{"head_dim": 32, "norm": "rmsnorm", "norm_eps": 1e-06, "rope_fraction": 1.0, "attn_scale": 0.177, "bias": "none", "init": "trunc", "init_std_qkv": 0.0777, "init_std_down": 0.00819, "beta2": 0.99, "lr_head": 0.0126, "decay_shape": "linear", "doc_mask": false}
Each number is 200 + 30 x the weight over the matrix's rms, rounded and kept within 0 to 999. Layers, rows and columns count from 0.

# layer 2 MLP gate, 192x64, rms 0.24, rows 109-145, columns 0-63
259,208,172,195,221,219,224,179,206,164,176,210,210,186,212,195,186,232,191,201,212,207,207,175,199,201,221,209,165,223,134,184,238,259,223,190,222,211,172,257,186,215,213,213,219,208,166,154,181,135,203,218,131,245,228,242,162,171,157,204,238,165,203,237
303,153,209,246,164,208,155,182,200,180,187,209,217,174,172,170,240,164,242,218,200,199,226,144,203,169,206,171,121,209,166,218,206,294,215,250,271,171,174,244,224,215,196,203,149,249,156,256,176,225,191,162,248,173,226,146,216,191,174,165,198,207,235,159
186,201,159,199,223,172,221,167,162,231,215,187,257,188,152,179,219,147,179,190,206,202,173,198,174,255,188,144,147,222,212,177,241,149,186,227,198,239,247,220,237,186,207,224,219,208,186,133,209,181,235,262,251,203,209,160,181,181,189,195,204,172,200,193
203,190,231,169,219,241,206,267,200,254,204,232,204,218,190,193,188,172,210,183,152,250,258,228,195,168,235,276,202,227,198,249,220,154,178,247,204,216,230,210,195,206,214,237,240,230,162,253,255,224,177,205,214,200,225,168,196,250,192,173,182,215,208,188
185,221,213,191,200,242,180,208,188,213,182,204,189,232,221,191,164,190,151,159,166,208,222,205,250,166,230,159,185,178,208,234,164,168,233,226,167,154,187,234,157,174,87,198,224,226,238,268,238,219,217,168,159,168,186,216,182,229,222,176,177,216,234,200
205,190,187,218,197,254,203,183,196,141,227,232,203,202,168,136,141,203,195,177,211,237,197,169,173,171,242,213,170,198,151,218,207,250,212,197,188,162,230,219,199,207,190,186,159,155,159,215,234,199,204,239,250,189,192,191,220,231,194,157,179,223,184,227
205,164,199,216,227,238,268,214,202,201,254,266,183,235,141,196,211,203,236,231,199,216,203,194,180,179,228,120,205,246,179,144,169,150,151,222,203,191,210,229,171,184,259,185,217,224,283,229,182,176,262,202,214,231,213,182,216,180,184,204,195,235,250,203
168,188,223,192,179,257,279,212,229,174,188,159,158,283,193,212,179,216,235,258,194,240,199,177,244,154,211,151,171,199,164,177,238,216,159,189,215,208,165,212,191,146,225,193,163,237,181,206,221,180,194,145,220,212,185,266,210,197,236,204,225,220,185,193
166,171,212,216,228,187,175,236,222,191,207,212,225,206,202,189,232,160,174,232,231,201,154,183,204,176,244,177,172,203,202,217,191,213,175,194,164,185,211,193,181,203,230,181,191,179,161,202,172,173,200,185,247,269,191,182,205,184,162,154,244,178,225,189
192,224,200,195,207,166,195,216,200,184,209,166,211,230,202,226,237,199,230,210,181,193,187,246,217,138,199,195,239,232,201,227,203,168,197,150,178,233,218,204,207,242,211,154,183,200,228,210,193,141,117,195,205,225,237,179,232,194,222,205,222,144,182,177
199,138,169,188,206,190,133,145,167,226,170,166,220,190,171,202,176,232,208,204,177,199,216,187,205,213,244,216,182,210,183,217,208,210,189,157,243,226,202,160,188,221,218,251,182,181,212,211,224,193,193,215,232,222,257,215,236,239,212,168,204,186,201,206
210,203,215,176,247,209,186,228,269,207,226,240,176,186,169,194,193,250,202,254,193,239,190,177,170,199,196,156,255,258,174,200,187,193,189,180,227,165,174,186,203,188,226,174,179,207,219,181,206,178,238,230,185,230,168,182,239,192,212,187,198,216,224,201
226,213,193,237,157,141,205,191,202,192,203,192,186,163,191,198,230,200,227,211,230,185,237,191,230,253,221,179,183,188,215,182,201,215,174,190,207,224,97,134,199,227,186,242,168,191,184,174,230,209,191,247,201,198,177,196,176,194,179,185,193,222,241,240
201,197,214,165,252,213,198,228,128,167,231,186,174,253,197,225,247,207,206,162,229,231,215,164,278,157,207,220,205,124,203,206,252,223,223,215,264,208,240,152,214,200,202,219,215,176,142,223,280,204,161,272,224,198,246,213,127,156,249,139,197,176,218,107
200,183,170,184,201,183,145,198,225,199,227,274,161,238,250,199,201,202,294,170,201,181,200,168,212,213,148,218,201,199,164,213,221,177,155,220,131,250,214,194,153,181,159,226,175,177,211,164,210,223,191,183,191,177,242,162,135,176,198,214,189,211,168,226
242,222,164,178,214,177,179,220,138,152,248,239,235,195,234,182,214,239,252,205,188,191,234,191,206,173,195,196,228,189,234,177,209,211,248,204,208,176,199,167,208,195,231,192,181,178,159,212,190,171,139,218,201,209,169,149,147,224,179,166,238,178,198,159
182,181,230,169,156,158,211,175,153,186,179,187,213,203,185,221,197,224,167,126,202,261,275,187,248,167,291,169,223,198,221,148,146,258,184,226,179,230,224,216,224,219,201,272,211,229,231,234,148,154,209,157,191,219,208,227,159,173,231,200,186,198,151,216
199,232,175,184,187,216,222,235,180,254,160,228,166,204,238,180,221,191,193,196,139,187,189,196,233,255,187,160,228,192,219,247,193,219,160,197,194,165,200,180,193,198,245,217,198,191,207,152,213,212,195,225,230,221,199,177,151,247,214,205,204,153,217,254
245,224,202,154,211,192,230,210,211,217,178,216,213,224,198,217,182,209,258,211,173,225,234,254,234,177,128,216,190,236,244,171,183,173,218,215,269,190,163,202,231,205,197,204,247,235,219,161,148,226,202,179,192,174,215,176,234,190,223,196,209,241,158,218
211,198,156,200,174,143,222,227,206,174,216,160,184,216,219,220,182,226,141,209,185,206,232,159,219,172,187,126,140,214,219,177,214,213,246,209,192,236,201,195,220,186,127,203,200,246,191,218,201,219,167,218,171,173,163,234,206,205,171,202,233,210,189,189
189,171,167,204,239,162,183,219,166,221,168,181,232,205,210,207,179,186,147,219,162,209,166,213,213,169,239,224,165,185,205,159,244,143,245,160,191,197,208,169,185,197,233,200,217,184,188,193,252,232,219,181,207,149,213,166,174,188,208,181,235,222,159,198
202,227,239,200,201,211,217,235,190,214,184,202,246,158,192,211,222,158,203,210,172,230,168,203,213,178,162,245,179,192,234,216,200,174,234,183,189,184,201,150,199,245,172,188,240,249,159,231,198,158,196,204,238,206,211,215,229,189,157,196,146,138,184,222
215,172,189,161,185,195,178,182,215,228,196,190,205,231,229,212,270,146,234,204,201,205,228,152,237,204,153,198,196,184,208,191,207,205,242,181,221,215,188,176,231,231,164,274,231,214,160,205,178,193,185,140,204,194,216,195,246,229,192,162,134,196,233,204
199,179,112,218,223,165,215,217,204,215,217,280,225,255,128,148,197,174,205,226,245,224,199,155,209,245,188,189,177,194,172,229,160,250,205,218,191,212,213,240,211,176,214,187,177,198,204,235,230,201,205,191,207,182,183,185,201,219,161,192,202,180,180,202
210,192,202,168,178,145,227,155,175,201,96,161,177,201,260,206,194,233,163,157,211,152,188,172,278,222,213,166,161,225,176,164,166,236,190,200,194,181,209,215,210,197,146,182,168,162,187,194,187,173,196,207,115,146,187,171,216,183,209,242,175,241,173,144
199,175,201,152,214,223,164,275,107,297,172,190,142,194,128,216,204,168,205,221,241,192,216,175,169,162,232,229,250,206,177,190,182,172,227,226,215,264,194,168,199,173,227,247,219,221,195,145,188,185,173,171,243,195,205,178,191,124,167,262,130,179,211,201
200,174,272,226,173,222,210,195,196,210,195,235,193,216,182,223,192,208,241,158,240,211,263,224,232,257,199,204,209,194,164,221,180,196,140,175,192,158,204,216,166,171,231,166,229,216,217,232,192,184,179,140,284,183,175,207,179,148,155,149,122,255,169,237
227,242,143,243,264,220,206,252,236,188,202,206,195,179,240,146,224,235,174,178,155,227,242,260,240,191,216,187,186,172,167,196,254,253,207,178,212,171,162,253,237,210,253,177,191,175,183,181,176,245,205,232,212,190,192,174,212,160,209,172,196,187,191,172
176,246,174,173,198,185,213,211,146,201,170,154,160,212,171,191,214,193,224,194,130,243,213,176,224,189,208,260,222,168,157,242,194,246,192,172,179,175,210,145,246,252,180,203,238,220,193,197,202,245,219,173,182,254,219,220,179,216,187,182,202,158,167,182
191,198,201,236,184,185,226,183,169,125,181,221,221,167,212,167,179,194,172,151,191,239,162,234,206,172,214,231,208,190,216,230,208,205,227,241,218,201,234,222,164,158,218,175,195,182,178,207,190,165,212,186,175,252,216,190,220,226,147,213,213,224,191,191
252,194,180,249,210,194,149,130,151,164,153,271,165,197,248,232,235,246,197,193,210,287,203,270,217,209,202,73,154,263,176,188,190,203,171,153,200,145,163,224,200,218,209,184,216,149,218,207,202,168,180,186,194,249,181,236,194,210,189,152,242,235,199,214
247,185,179,203,199,191,119,141,185,164,145,212,182,210,206,138,239,206,171,217,206,162,146,231,214,179,221,162,219,167,209,222,214,226,187,171,179,186,187,183,186,204,191,204,207,174,163,204,212,196,171,216,189,203,198,210,265,200,253,223,232,221,221,193
191,174,162,203,222,176,178,175,177,210,203,202,188,231,171,173,168,170,193,220,216,200,195,205,211,265,199,236,215,197,199,201,181,211,213,219,205,227,153,142,204,238,168,225,191,184,246,164,197,195,211,181,154,187,222,175,203,236,165,200,194,180,209,209
217,240,210,183,202,224,176,234,235,128,161,167,189,178,158,183,206,110,198,168,234,271,218,188,158,232,185,231,162,177,214,260,190,182,172,186,204,243,270,207,217,196,183,249,184,197,207,146,151,190,188,169,184,194,165,178,204,161,198,193,159,180,203,267
215,182,175,232,197,209,243,238,225,192,277,205,203,204,174,213,237,277,204,163,218,220,156,177,178,248,216,223,238,155,156,210,197,170,302,238,155,221,224,194,197,249,195,181,235,137,217,235,221,183,202,170,188,183,211,192,196,240,225,192,151,237,174,220
206,156,131,138,188,281,227,204,213,256,190,137,204,207,229,212,168,194,248,214,211,183,175,201,228,172,153,175,249,193,228,218,180,210,191,206,205,201,187,205,171,214,180,163,207,200,141,247,209,196,256,185,197,192,225,221,169,211,210,233,227,225,197,207
216,278,184,223,202,185,162,226,200,183,220,161,273,205,217,243,199,211,183,234,239,278,163,238,176,204,179,216,269,171,170,200,251,212,207,191,218,201,206,200,211,201,201,182,230,205,198,194,175,134,156,215,140,186,255,206,163,222,218,185,185,186,161,253
# layer 2 MLP up, 192x64, rms 0.229, rows 109-144, columns 0-63
181,195,222,185,198,183,162,217,209,205,219,182,200,216,206,190,143,182,171,202,204,199,169,191,244,220,186,211,237,209,235,226,181,153,181,169,190,175,188,166,233,198,241,185,178,175,207,188,265,252,204,201,247,170,170,173,213,218,199,202,160,207,206,220
198,221,253,238,201,153,221,186,197,217,216,179,216,217,211,236,175,133,169,233,188,228,206,194,162,234,192,208,223,190,222,248,222,222,201,208,247,205,155,194,196,243,184,178,211,192,314,213,217,182,253,167,213,278,257,207,172,186,220,220,176,191,238,213
222,207,212,237,208,234,193,196,237,215,203,273,178,146,234,199,256,176,183,192,162,249,161,237,134,174,236,168,218,201,184,185,189,218,246,162,199,181,246,273,199,225,195,201,260,192,159,222,218,158,194,191,228,199,192,185,219,199,199,197,196,215,237,242
231,192,203,194,193,266,210,217,198,267,253,186,210,227,212,187,166,181,253,158,160,282,251,214,199,201,187,228,214,198,192,199,207,146,187,260,207,176,202,175,182,212,194,247,204,207,169,223,256,184,177,176,193,207,209,159,191,201,167,215,210,223,206,188
205,191,171,211,162,206,185,185,215,165,224,146,227,125,196,221,127,250,223,175,168,141,249,156,186,252,200,166,196,196,214,168,211,194,189,173,149,191,178,173,224,193,236,153,236,245,193,198,235,181,190,213,200,223,195,155,192,191,189,211,166,178,207,181
169,203,216,253,214,193,177,219,162,205,198,222,204,218,268,164,168,195,257,216,154,181,181,179,174,224,126,204,150,187,218,202,213,235,126,169,183,177,218,193,179,156,207,183,146,159,229,224,142,206,228,207,237,184,239,187,230,174,187,192,237,183,159,163
185,213,234,141,204,215,181,260,208,196,190,222,180,143,181,166,210,211,241,211,244,244,213,231,202,159,218,197,224,192,215,219,179,181,206,169,236,174,245,167,240,234,206,198,141,204,131,162,181,207,189,188,218,179,179,177,194,181,255,226,186,208,229,159
154,228,188,170,203,223,237,218,197,169,195,200,155,250,201,216,215,214,202,187,156,219,187,222,211,177,176,193,146,249,157,205,199,230,185,182,209,201,205,172,229,172,242,202,169,221,212,165,251,155,174,184,216,220,192,260,230,198,214,226,174,194,196,168
270,230,231,233,238,154,218,180,138,182,215,231,182,197,234,234,213,236,200,223,167,202,203,188,200,200,180,233,172,238,241,190,187,210,201,187,191,234,214,221,191,203,220,169,246,175,244,215,175,178,203,221,210,174,271,188,196,195,244,215,196,214,184,177
201,216,196,240,217,187,153,211,186,211,192,222,207,215,245,227,211,195,229,205,149,180,182,227,199,153,221,184,225,209,211,229,181,184,194,149,205,174,207,177,178,204,211,171,170,199,221,233,222,146,191,192,185,197,227,184,185,208,250,208,202,170,236,183
157,166,220,242,187,144,222,206,220,234,184,164,220,164,197,192,208,227,173,187,182,215,232,158,219,184,240,212,141,149,191,195,233,197,195,215,240,196,242,196,196,243,174,176,174,198,200,175,150,179,214,270,214,171,201,238,186,207,207,170,197,185,179,152
211,192,204,223,174,186,184,158,170,206,193,152,233,205,265,183,169,201,216,157,216,159,216,177,271,181,209,197,207,181,219,214,181,180,199,192,185,188,206,199,185,213,161,229,132,187,155,193,202,163,167,191,200,193,201,227,185,199,215,196,209,217,134,184
221,181,150,202,204,178,220,195,136,193,185,195,213,176,170,226,201,161,212,213,196,268,238,191,227,236,152,174,163,239,196,143,167,182,180,202,180,196,141,208,217,216,158,179,165,230,223,195,166,215,212,179,243,224,210,183,224,178,196,218,163,213,189,252
188,129,151,144,253,268,170,214,157,220,177,195,200,202,178,241,171,244,241,213,229,177,210,169,204,176,171,162,232,185,220,169,250,259,250,214,255,176,162,197,219,229,213,203,237,186,168,259,263,157,216,258,205,166,192,218,193,181,214,179,208,195,311,201
148,258,260,207,210,201,199,192,234,194,222,273,223,209,194,103,159,190,223,214,242,178,214,159,219,215,227,213,247,179,142,170,166,231,261,192,198,179,206,192,201,176,161,245,198,178,151,231,185,228,217,221,192,196,164,157,181,213,198,142,190,273,193,231
168,203,214,233,160,160,214,195,210,195,177,156,163,196,206,187,194,215,184,169,204,160,222,206,192,171,195,194,146,188,206,207,176,197,177,179,223,229,193,204,196,170,204,265,209,239,220,219,231,205,221,223,211,195,206,173,236,227,200,245,209,257,192,155
138,220,180,147,233,175,183,214,207,211,244,204,173,247,201,215,215,231,179,200,229,211,156,195,243,233,244,251,246,165,198,201,193,192,221,212,182,160,171,162,256,203,223,247,208,204,196,268,205,252,189,229,232,151,236,197,156,225,175,205,169,197,191,170
144,183,204,236,186,203,177,216,223,228,170,190,217,166,226,167,203,163,166,176,160,189,179,203,203,247,192,196,215,188,208,215,204,235,175,189,178,211,195,181,188,187,219,217,180,177,205,177,203,197,213,216,195,207,239,161,230,224,168,206,193,146,237,201
198,204,212,174,217,203,220,220,250,231,217,190,171,247,254,228,201,214,185,207,179,209,169,172,225,151,186,216,177,149,193,205,179,194,265,219,192,191,142,192,156,145,151,204,190,228,153,200,197,197,129,250,149,184,215,183,198,185,244,173,246,186,180,227
196,192,192,176,168,167,254,196,197,223,234,172,169,215,194,165,246,180,132,195,173,191,222,179,199,197,166,181,191,194,209,224,193,232,249,253,163,194,225,173,197,201,118,216,214,242,231,173,197,230,175,220,162,197,201,196,187,229,187,189,222,205,205,183
180,207,169,189,209,248,195,246,205,245,249,190,180,184,182,213,208,210,266,190,185,186,224,168,180,243,171,165,234,276,210,200,170,176,178,234,179,245,209,230,189,200,157,184,212,234,187,167,150,200,128,188,208,189,180,210,229,225,212,211,169,142,218,228
194,213,260,216,224,234,217,270,283,222,166,191,190,206,155,184,225,188,186,201,244,189,176,203,251,152,211,217,212,221,200,254,246,163,208,245,179,189,165,223,220,219,148,189,219,219,178,155,228,203,204,186,222,165,212,225,210,194,141,185,183,164,218,213
214,183,179,265,240,231,219,205,219,177,230,210,188,187,175,236,190,220,174,231,152,196,210,192,104,206,225,201,136,213,191,156,196,196,169,221,231,227,209,212,225,177,260,118,151,179,209,161,176,159,213,238,225,244,239,184,225,177,218,169,230,181,133,197
167,226,264,144,201,245,174,191,215,211,224,213,243,188,214,232,224,144,269,180,204,193,211,182,166,194,209,213,205,223,272,168,177,228,151,199,228,217,174,204,197,154,174,212,219,248,235,177,139,179,218,169,264,212,194,205,194,169,156,213,189,224,199,177
198,210,198,206,217,155,194,184,192,214,266,240,261,188,254,155,154,195,235,188,207,187,172,199,208,202,168,276,259,174,185,235,164,135,156,248,238,209,157,212,219,251,202,177,193,201,191,187,249,164,223,232,270,209,205,158,195,217,266,205,154,202,152,243
171,236,178,241,213,145,186,192,230,170,181,155,166,178,240,218,231,206,182,179,157,222,207,206,233,231,189,142,128,224,200,165,170,233,154,203,185,163,168,204,195,259,203,119,173,219,200,227,220,147,214,254,157,199,222,259,207,258,223,193,233,198,194,206
211,202,238,208,256,174,214,229,161,208,211,169,149,212,195,232,160,196,215,226,187,203,211,169,158,157,192,256,193,214,167,230,157,179,148,179,202,229,190,172,180,178,199,186,146,225,226,166,114,216,210,203,183,201,223,181,211,234,275,192,196,208,164,150
236,177,208,235,219,172,204,180,176,213,161,193,202,207,229,155,194,231,181,185,276,227,190,239,183,160,183,168,186,257,234,216,210,218,149,172,224,174,227,176,221,172,149,143,185,222,221,226,194,162,207,205,204,175,197,183,152,175,217,181,219,156,191,166
196,224,194,209,200,225,193,198,205,197,219,174,161,229,193,239,199,147,200,200,203,222,231,209,198,193,201,203,186,181,247,208,209,213,190,192,226,235,196,140,235,241,211,230,199,206,205,166,248,221,162,219,165,206,203,178,180,183,170,177,174,180,193,215
225,182,217,233,159,231,207,212,170,252,193,175,152,202,212,200,181,241,180,188,212,200,227,199,239,193,210,160,175,225,145,177,176,121,228,201,162,176,218,212,172,157,195,204,215,179,245,161,169,216,167,184,142,186,216,155,201,206,173,181,194,222,205,219
200,190,214,159,126,190,228,251,175,180,228,157,164,193,192,214,173,244,172,164,259,194,181,202,202,177,222,198,162,231,149,203,193,186,213,161,273,225,234,226,200,220,252,218,230,221,206,214,215,183,198,221,168,263,183,253,220,179,230,242,199,265,197,234
287,231,196,203,236,243,156,164,223,182,205,207,189,237,221,182,187,212,169,220,204,197,115,217,242,156,231,180,236,144,263,219,207,228,212,183,157,179,183,142,209,183,194,232,213,167,217,165,185,228,181,177,186,152,200,124,226,243,228,207,253,204,201,238
212,245,223,221,230,160,159,181,194,212,231,243,173,187,179,156,174,163,243,164,230,203,219,198,197,214,181,240,206,181,173,212,165,224,190,209,225,267,189,172,162,245,192,183,202,185,250,176,196,186,217,186,179,203,232,216,184,215,144,219,190,199,222,165
168,202,190,208,173,186,178,208,161,246,228,205,204,159,198,226,157,232,201,206,202,134,186,245,266,167,213,199,292,218,172,158,236,231,189,208,211,144,186,179,194,236,226,173,204,178,188,226,217,226,244,228,192,203,207,249,247,257,226,180,192,231,215,179
238,189,198,198,258,172,237,211,202,164,258,194,233,212,183,196,207,224,228,138,251,278,204,169,204,237,208,232,202,184,179,191,172,195,238,190,215,202,202,178,214,212,240,153,259,195,217,270,205,156,177,219,178,206,216,166,217,208,215,242,148,222,170,221
241,168,202,140,185,277,173,206,148,187,163,149,191,155,190,215,166,213,271,195,189,196,154,187,221,206,176,210,192,193,229,191,194,199,155,197,183,217,223,170,220,184,202,179,197,159,200,169,164,170,255,184,220,222,171,204,162,189,181,224,184,198,177,208
# layer 2 MLP down (transposed), 192x64, rms 0.195, rows 109-144, columns 0-63
216,182,206,152,244,178,226,186,226,156,237,207,199,222,201,143,215,237,179,174,258,171,200,186,228,159,200,183,200,180,177,203,185,217,153,201,197,201,210,245,229,168,189,199,199,176,199,193,207,189,204,260,228,280,188,145,190,239,184,225,134,242,176,207
233,158,225,277,167,218,175,179,210,168,205,210,223,214,211,192,241,176,254,215,210,232,198,198,209,180,186,134,134,209,172,226,197,276,212,206,216,205,212,190,260,134,265,167,223,169,218,168,223,227,177,128,237,217,224,175,266,270,196,214,207,214,190,211
186,235,169,230,264,211,224,165,204,169,142,185,223,169,211,199,188,174,176,209,200,179,182,200,190,196,206,235,143,240,219,184,164,120,250,221,211,208,182,182,197,235,215,185,197,207,163,202,187,149,228,269,211,189,207,201,157,232,205,157,190,194,183,234
157,214,214,226,181,149,254,217,193,149,195,167,225,154,205,231,183,193,193,218,219,216,198,199,148,173,231,185,155,268,201,216,182,219,186,215,190,171,185,179,254,185,224,210,157,198,235,199,186,204,227,200,232,189,188,225,227,198,216,185,184,176,224,220
197,199,234,205,226,198,160,171,224,242,147,181,244,209,173,219,161,210,199,231,181,162,217,176,162,207,206,218,221,169,239,167,137,173,208,216,166,203,173,222,240,183,172,239,183,218,190,212,197,211,151,199,224,166,193,243,129,186,147,182,198,131,211,194
207,194,245,145,243,177,217,154,191,214,203,184,284,189,220,224,181,129,263,196,191,182,225,170,143,204,184,205,208,228,182,233,187,168,218,230,157,232,201,170,207,243,192,216,158,195,216,177,149,193,211,184,223,145,174,195,176,184,187,230,227,224,214,134
168,188,224,183,179,262,251,255,239,201,181,239,209,234,150,171,209,184,184,245,129,169,214,161,207,170,187,194,158,217,199,209,179,195,185,190,224,201,199,192,183,228,202,149,219,192,158,184,242,173,243,262,191,209,211,263,241,170,207,157,229,210,232,194
118,209,163,235,209,173,191,230,222,189,185,181,181,184,190,200,202,200,186,230,188,261,243,237,162,166,181,204,255,165,196,161,208,157,179,219,200,167,277,178,190,198,216,203,208,224,208,188,234,203,207,178,179,201,176,237,210,216,263,157,223,233,239,202
175,235,166,220,175,223,213,183,181,234,241,220,154,190,206,257,213,169,184,236,192,203,148,212,186,152,196,197,219,214,175,236,180,211,176,190,170,182,184,201,200,174,259,179,250,205,234,173,178,141,193,163,202,267,155,190,242,205,216,188,225,233,231,178
215,192,156,222,235,236,151,240,178,187,254,248,190,228,214,215,198,153,212,255,216,193,213,206,227,221,209,170,191,242,205,182,222,190,192,163,176,182,198,228,218,162,198,203,176,222,259,255,199,158,203,194,161,197,221,192,238,237,189,189,209,190,234,212
200,261,182,120,229,186,211,194,206,224,213,263,179,173,211,242,176,158,265,207,198,160,176,245,198,190,203,196,208,199,244,236,212,219,200,199,185,206,228,230,165,219,208,218,233,207,222,236,204,218,204,171,147,215,197,203,185,209,226,236,210,201,240,177
122,206,183,221,185,174,171,174,166,214,222,207,245,157,247,202,248,216,269,183,247,197,205,171,224,170,198,235,173,190,137,172,229,181,208,242,202,203,194,193,211,194,177,192,239,201,145,204,210,188,178,213,213,202,200,156,147,217,188,171,234,220,192,265
203,230,172,207,207,191,188,143,236,108,201,193,202,231,213,254,209,159,183,248,208,196,231,210,175,226,214,247,187,177,173,193,220,196,191,140,211,233,224,217,153,169,213,187,245,246,216,217,245,216,187,159,220,194,247,158,197,191,209,194,192,207,162,162
154,187,191,207,213,232,217,201,167,246,198,208,209,182,229,217,180,186,255,217,232,182,198,207,226,220,188,227,182,184,262,220,222,197,202,189,195,160,190,215,208,222,173,184,189,163,209,213,238,259,228,222,249,201,210,187,247,242,220,244,204,163,244,206
227,192,207,205,156,227,221,196,219,174,241,213,212,238,215,201,179,222,174,212,237,216,234,212,134,172,180,257,233,166,187,225,147,147,219,194,166,136,185,181,252,247,209,157,254,204,186,221,188,212,213,158,194,154,164,214,236,226,186,170,237,273,227,118
203,167,193,183,195,189,185,217,157,208,178,199,160,183,181,182,247,175,182,172,191,220,178,219,220,223,253,214,267,177,217,158,174,214,204,178,187,181,212,150,194,181,164,188,214,261,197,193,163,192,208,198,179,238,242,172,199,208,179,206,197,112,166,202
163,232,202,279,266,218,232,212,228,242,217,212,230,155,224,212,258,209,189,175,188,142,223,222,229,181,189,221,200,249,156,196,186,207,168,180,159,159,206,209,206,190,222,198,246,183,216,160,255,206,256,242,208,172,225,221,191,210,194,190,193,294,184,202
208,194,206,238,187,191,188,232,174,220,173,186,193,229,214,178,199,189,202,243,237,198,160,149,209,250,210,234,220,185,142,197,198,245,142,197,156,163,192,246,233,155,184,182,180,217,209,179,197,205,152,182,206,163,172,214,213,208,204,231,222,235,180,191
211,230,230,230,197,257,235,262,196,193,195,171,135,173,245,240,208,175,198,256,172,163,120,242,199,242,199,185,196,189,241,224,211,181,184,195,199,164,190,227,167,209,249,164,197,201,189,186,182,159,147,211,197,154,180,194,193,224,153,171,196,201,240,185
224,183,216,221,193,176,228,197,180,204,201,225,182,220,248,193,192,167,155,225,211,168,259,215,180,211,219,177,212,208,210,252,143,169,193,214,176,168,199,255,250,213,118,210,218,177,261,183,229,203,163,201,192,157,204,193,230,221,206,222,219,207,189,240
245,205,232,189,182,168,176,196,238,180,169,208,221,194,184,199,197,207,157,187,195,263,202,155,235,194,206,185,174,182,212,248,232,228,253,193,185,208,198,144,190,178,226,214,205,190,209,213,191,162,197,145,159,177,194,142,226,175,213,191,165,165,229,188
184,207,198,185,211,151,137,186,159,211,184,198,162,230,261,206,206,221,171,181,214,215,196,194,181,219,166,253,182,211,227,143,151,195,226,225,212,202,228,136,240,256,197,183,198,193,197,197,201,209,212,195,207,225,218,250,190,187,181,189,151,183,192,224
215,144,151,167,183,215,195,181,223,191,221,185,229,199,204,193,163,180,197,216,230,230,189,204,213,207,209,213,263,248,224,185,205,248,224,193,183,198,228,232,181,182,192,257,171,212,124,215,155,191,204,157,223,184,231,242,208,198,275,233,117,200,257,198
209,244,258,170,226,212,201,219,196,211,196,217,214,129,257,181,219,184,214,132,185,154,228,180,201,242,218,211,180,164,189,222,229,167,152,256,242,187,182,237,137,229,153,187,241,220,257,241,154,209,179,205,200,181,220,212,204,158,161,191,187,176,210,210
183,205,178,168,239,187,185,216,205,226,227,175,254,196,186,181,214,223,168,242,211,191,170,203,129,174,139,116,209,182,187,209,87,180,152,140,207,227,189,247,186,254,246,201,207,215,183,207,224,193,185,221,213,241,222,198,218,178,206,186,203,251,183,208
165,240,139,216,224,117,157,209,191,196,263,205,202,178,156,197,287,195,163,184,222,199,244,264,227,199,221,224,214,177,168,210,157,206,166,206,231,219,191,189,215,256,207,223,217,233,200,150,198,214,172,199,223,173,175,172,261,216,233,186,223,240,219,155
207,204,210,213,224,203,248,217,174,247,211,214,223,177,208,199,163,221,264,249,175,158,197,218,270,201,206,205,176,240,245,203,180,220,201,194,201,206,197,185,219,196,182,213,260,207,282,185,156,197,226,170,234,182,252,206,162,207,227,216,126,237,175,137
168,183,204,186,216,187,206,211,192,187,221,172,186,202,222,149,193,226,190,183,241,146,219,216,195,162,199,176,221,138,221,170,161,206,195,199,168,175,227,218,233,227,180,120,214,200,204,193,175,225,204,224,152,244,249,226,211,186,188,218,157,281,258,223
208,207,212,208,208,188,179,238,187,165,212,196,188,233,188,134,231,193,225,219,218,226,198,215,203,177,160,154,208,181,235,175,204,169,204,226,215,181,195,225,178,202,192,252,185,246,186,147,196,236,201,232,188,198,184,179,202,289,232,244,222,212,209,225
219,188,177,195,281,188,173,191,125,206,204,230,175,220,132,184,160,181,226,199,224,201,212,169,172,167,194,202,173,203,161,194,197,202,193,224,194,178,176,215,201,189,238,187,146,218,201,132,259,200,178,174,215,174,158,184,185,192,217,227,233,217,204,213
191,156,191,283,138,208,133,145,168,199,233,212,180,212,261,189,170,218,172,167,208,251,184,173,180,173,167,118,174,241,202,211,220,210,188,184,244,214,192,187,189,213,216,137,165,160,214,207,175,182,186,199,205,233,158,199,211,217,227,195,249,181,166,216
157,251,219,192,194,149,192,139,230,200,200,176,204,222,165,164,237,143,191,231,187,253,190,191,166,201,247,197,289,249,207,191,140,192,209,152,225,176,260,175,204,223,175,218,162,175,190,142,216,206,198,177,214,195,173,210,232,268,210,197,228,230,204,190
183,162,180,151,212,200,207,198,183,233,259,203,197,204,191,189,238,206,121,189,214,263,191,269,176,207,182,221,200,212,203,198,221,162,201,157,228,186,169,189,241,227,228,190,199,194,250,206,197,253,215,174,212,170,204,189,259,262,201,214,230,188,181,192
169,260,172,235,200,174,221,189,195,160,195,153,195,229,184,198,184,194,195,162,187,257,188,196,156,153,201,157,223,163,224,210,228,178,192,240,136,167,220,228,225,212,212,244,207,249,208,219,174,227,186,179,172,176,229,190,159,224,167,177,186,150,256,170
235,170,250,173,217,159,189,146,179,155,252,206,212,192,209,231,199,246,169,189,224,219,260,237,203,264,205,188,158,192,206,225,237,138,178,188,264,221,224,210,219,226,227,187,207,231,217,224,247,140,185,230,213,172,188,186,216,201,199,245,199,254,179,222
194,192,84,225,164,172,183,208,213,229,222,201,195,274,203,224,165,181,206,178,209,176,215,139,208,231,239,179,224,237,203,182,144,236,215,200,206,143,170,238,225,221,195,221,204,194,194,218,270,202,215,218,264,178,224,197,194,228,236,218,211,163,194,218